Weights of a small transformer language model.
Size: 8 layers, width 64, 2 heads of 32 (1 for keys and values), MLP 256 ReLU, vocabulary 2048, 0.623M parameters.
Each number is 500 + 25 x the weight over the matrix's rms, rounded and kept within 0 to 999. Layers, rows and columns count from 0. Numbers have three digits each.

# layer 4 attention value, 32x64, rms 0.158, rows 0-31, columns 0-63
478519559534517563502546501527496490517489537535435479490523518461493482493472490519517461536510528476489512534487544541490504476460460499525487506493491492530533432523489476484490479463513494
474466473478452553450495492484485476505557509518533496525539500488454478497512488511492507476509531534500505513499514549462517478498511501507497504517493517478471467479472528509475511477503497
480485523503542492518479549512483507494486485453509511486465508521515494476506501478537466519495514502472503483486525520524495490525508498489471464495492504506488454498445496504546464475485479
527513452472512483473438484470500493479543523535456511494484480485489516533502522490538490513508518499481488446527488484499485517493524526509465489524540522488496488505484529513515528525552505
510505456532466493463475504478516513526510481522489476565492491498491536446489480579514512490453507523506501491536461470509503536485528505489484440540492519462509569541466500535448514527509497
489544527510512484515514535483464501526506508506526474509498503448496506496499491465502531534456486495491501469550507531480495546528501497505506506504520498495436484503511509495503490477511494
487498505488479511463480460483512507505524481509503576514531491505481494495493561467503527490523561476479499514508509463454513527507536485485520508474551535497483497511485531504483514521510453
469484457466488518504531486493565498499481511513505464498488489549515485513482501478493491498510539516503522464492514519518488506539493508501505497545498433537538534457462515528453541514498476
494528495498538466481481535511540486526502499498519474533528523460475480455506486492502448571543530430551522495507479514480456480482449524509538531498475480499515476494477470531542494529447498
509475499522480546461509510495503529523479485545534520510510467439491505481542520506510504524530455520509486488535506486476502507522511496515472506507559508526461522527522479519500478473461468
500493546459512505509486450473503482469475497518473502523500499485460500485467571472502469514515474522494493516513486492502527517484507475515480509481489488497477508550504462489516523512508497
489496471498496514501471529518501522459534475530504494497519482496534527461446497488475534482532487532552543486473507530545541504505470547498486444541466509523525471510531587486477496514477468
543477525553474513464490499541494509505479547486515511490538455460515488486450498471503492503486467513479501488520516530549515530514494572515514513478507513440474438528464507512480505511508496
532480513455488457516546471491478482519480556500500478462494527487475474502511472511453512496472534466528525512505526543509504519472475528509512514478497512480505485502495480527520494470464483
554560515444512498550474528541522490518519485476515488508504540491493510486480479529530506536471491496523505508500500450453475483487499491471485459451489493516542488469461479497510518483467523
501525493509470491480515522535513524544484491526515489488494516496500517516537469543489512498470479538554540515518501536544500471536516520463508542500530513542489498480456508495519497510468540
519494471465501489495484497501498534473502496511516490477500487535504523483481487521510508505482507513455513490485439494512488517504525516486520502496450563495483519464478482507482516428485526
470498504476515526502498576485485480485492541517499533493460507504539490494509503481509465487490489475454488563506490503475502461472541499452528450492491526475506517535501541559514508513520506
505473526495533533543501497532502493526484478520525496528486487511464489506481490505513523474508491504526497499500520495518474491512506511526488505447513537501511464525456490473524520477452548
526496461480437467487508471484433482536524541501470497499491470524520517487466492488526483487500500510516455505481465473503519532486535493464536492480516512497486558487501495504523483508548511
527501522497502495494425489489521494516509522461492503521449512527536526468478510486480501496513502540460442461505498474451510517488530500496534496475480518485459501500501503541500490473519558
541475552473530568525493501529493510467509488454515492490464501468476531497472496466525469512486528516471481530538515514479485483487537478460488525493533545494468469486533512516519501571503488
516496538484502502535499427502441498437516539473478518488455472469513482493498554501488482476521499502506475541507519509536474504505519468485486508449499497518531507453525498485502511446499546
458494456463505482503472474468507520503509450487471509490490481514495512502498481485453537479490479503495495526509523474476479526509489521505494504495490492507518541533518487475474512519518501
519499490535545469508457529526473503530486500478439528538514532491513510507511497516496508488447491508523546440506532489501503481437496483462543523494525485490520502499452466510532470497520500
483481459506494481523511538500506505447487476480459497480465555526513487520477532505514467525492535500481501515498477475510490508488483514526485505497471483532502498497523524493479502477515508
501461446465539506513525507459541509487494496531474510501478524533493491505517502539445514497504514521515486528537482512529527528509507493496439477516496510457518524476478507442459496505517537
495508523495495514499466511536496491498526510505497475484479523503491496527491501481494517473483496517521466475493483502500520478479448486500513473497485522542553464516506463470532530515499452
499465484475504501492547505490476493503509514518498545485538429530501482498515496525469489505501501538518501515527498524518521485504460487514479549478497542524494523515497511497459462533493480
500502566494489546484549528509466503513491515459497484525491488479530514512519490513524497549542505497481530495512516474483491493495533489513483510482463566498487453489461533488506490487503497
502520466509540487487457532522502469484470475502502484539510532512516455490530487533529513473466507506461493490475474485469531521488541512474522484484516487511501513476504478529490445448537524
537518515489503543516486482474437480483488520460486527464492509531508495518491512519480505498525515516451461536461476498504504502490537489487466522483515501490476456513518477519518525494529498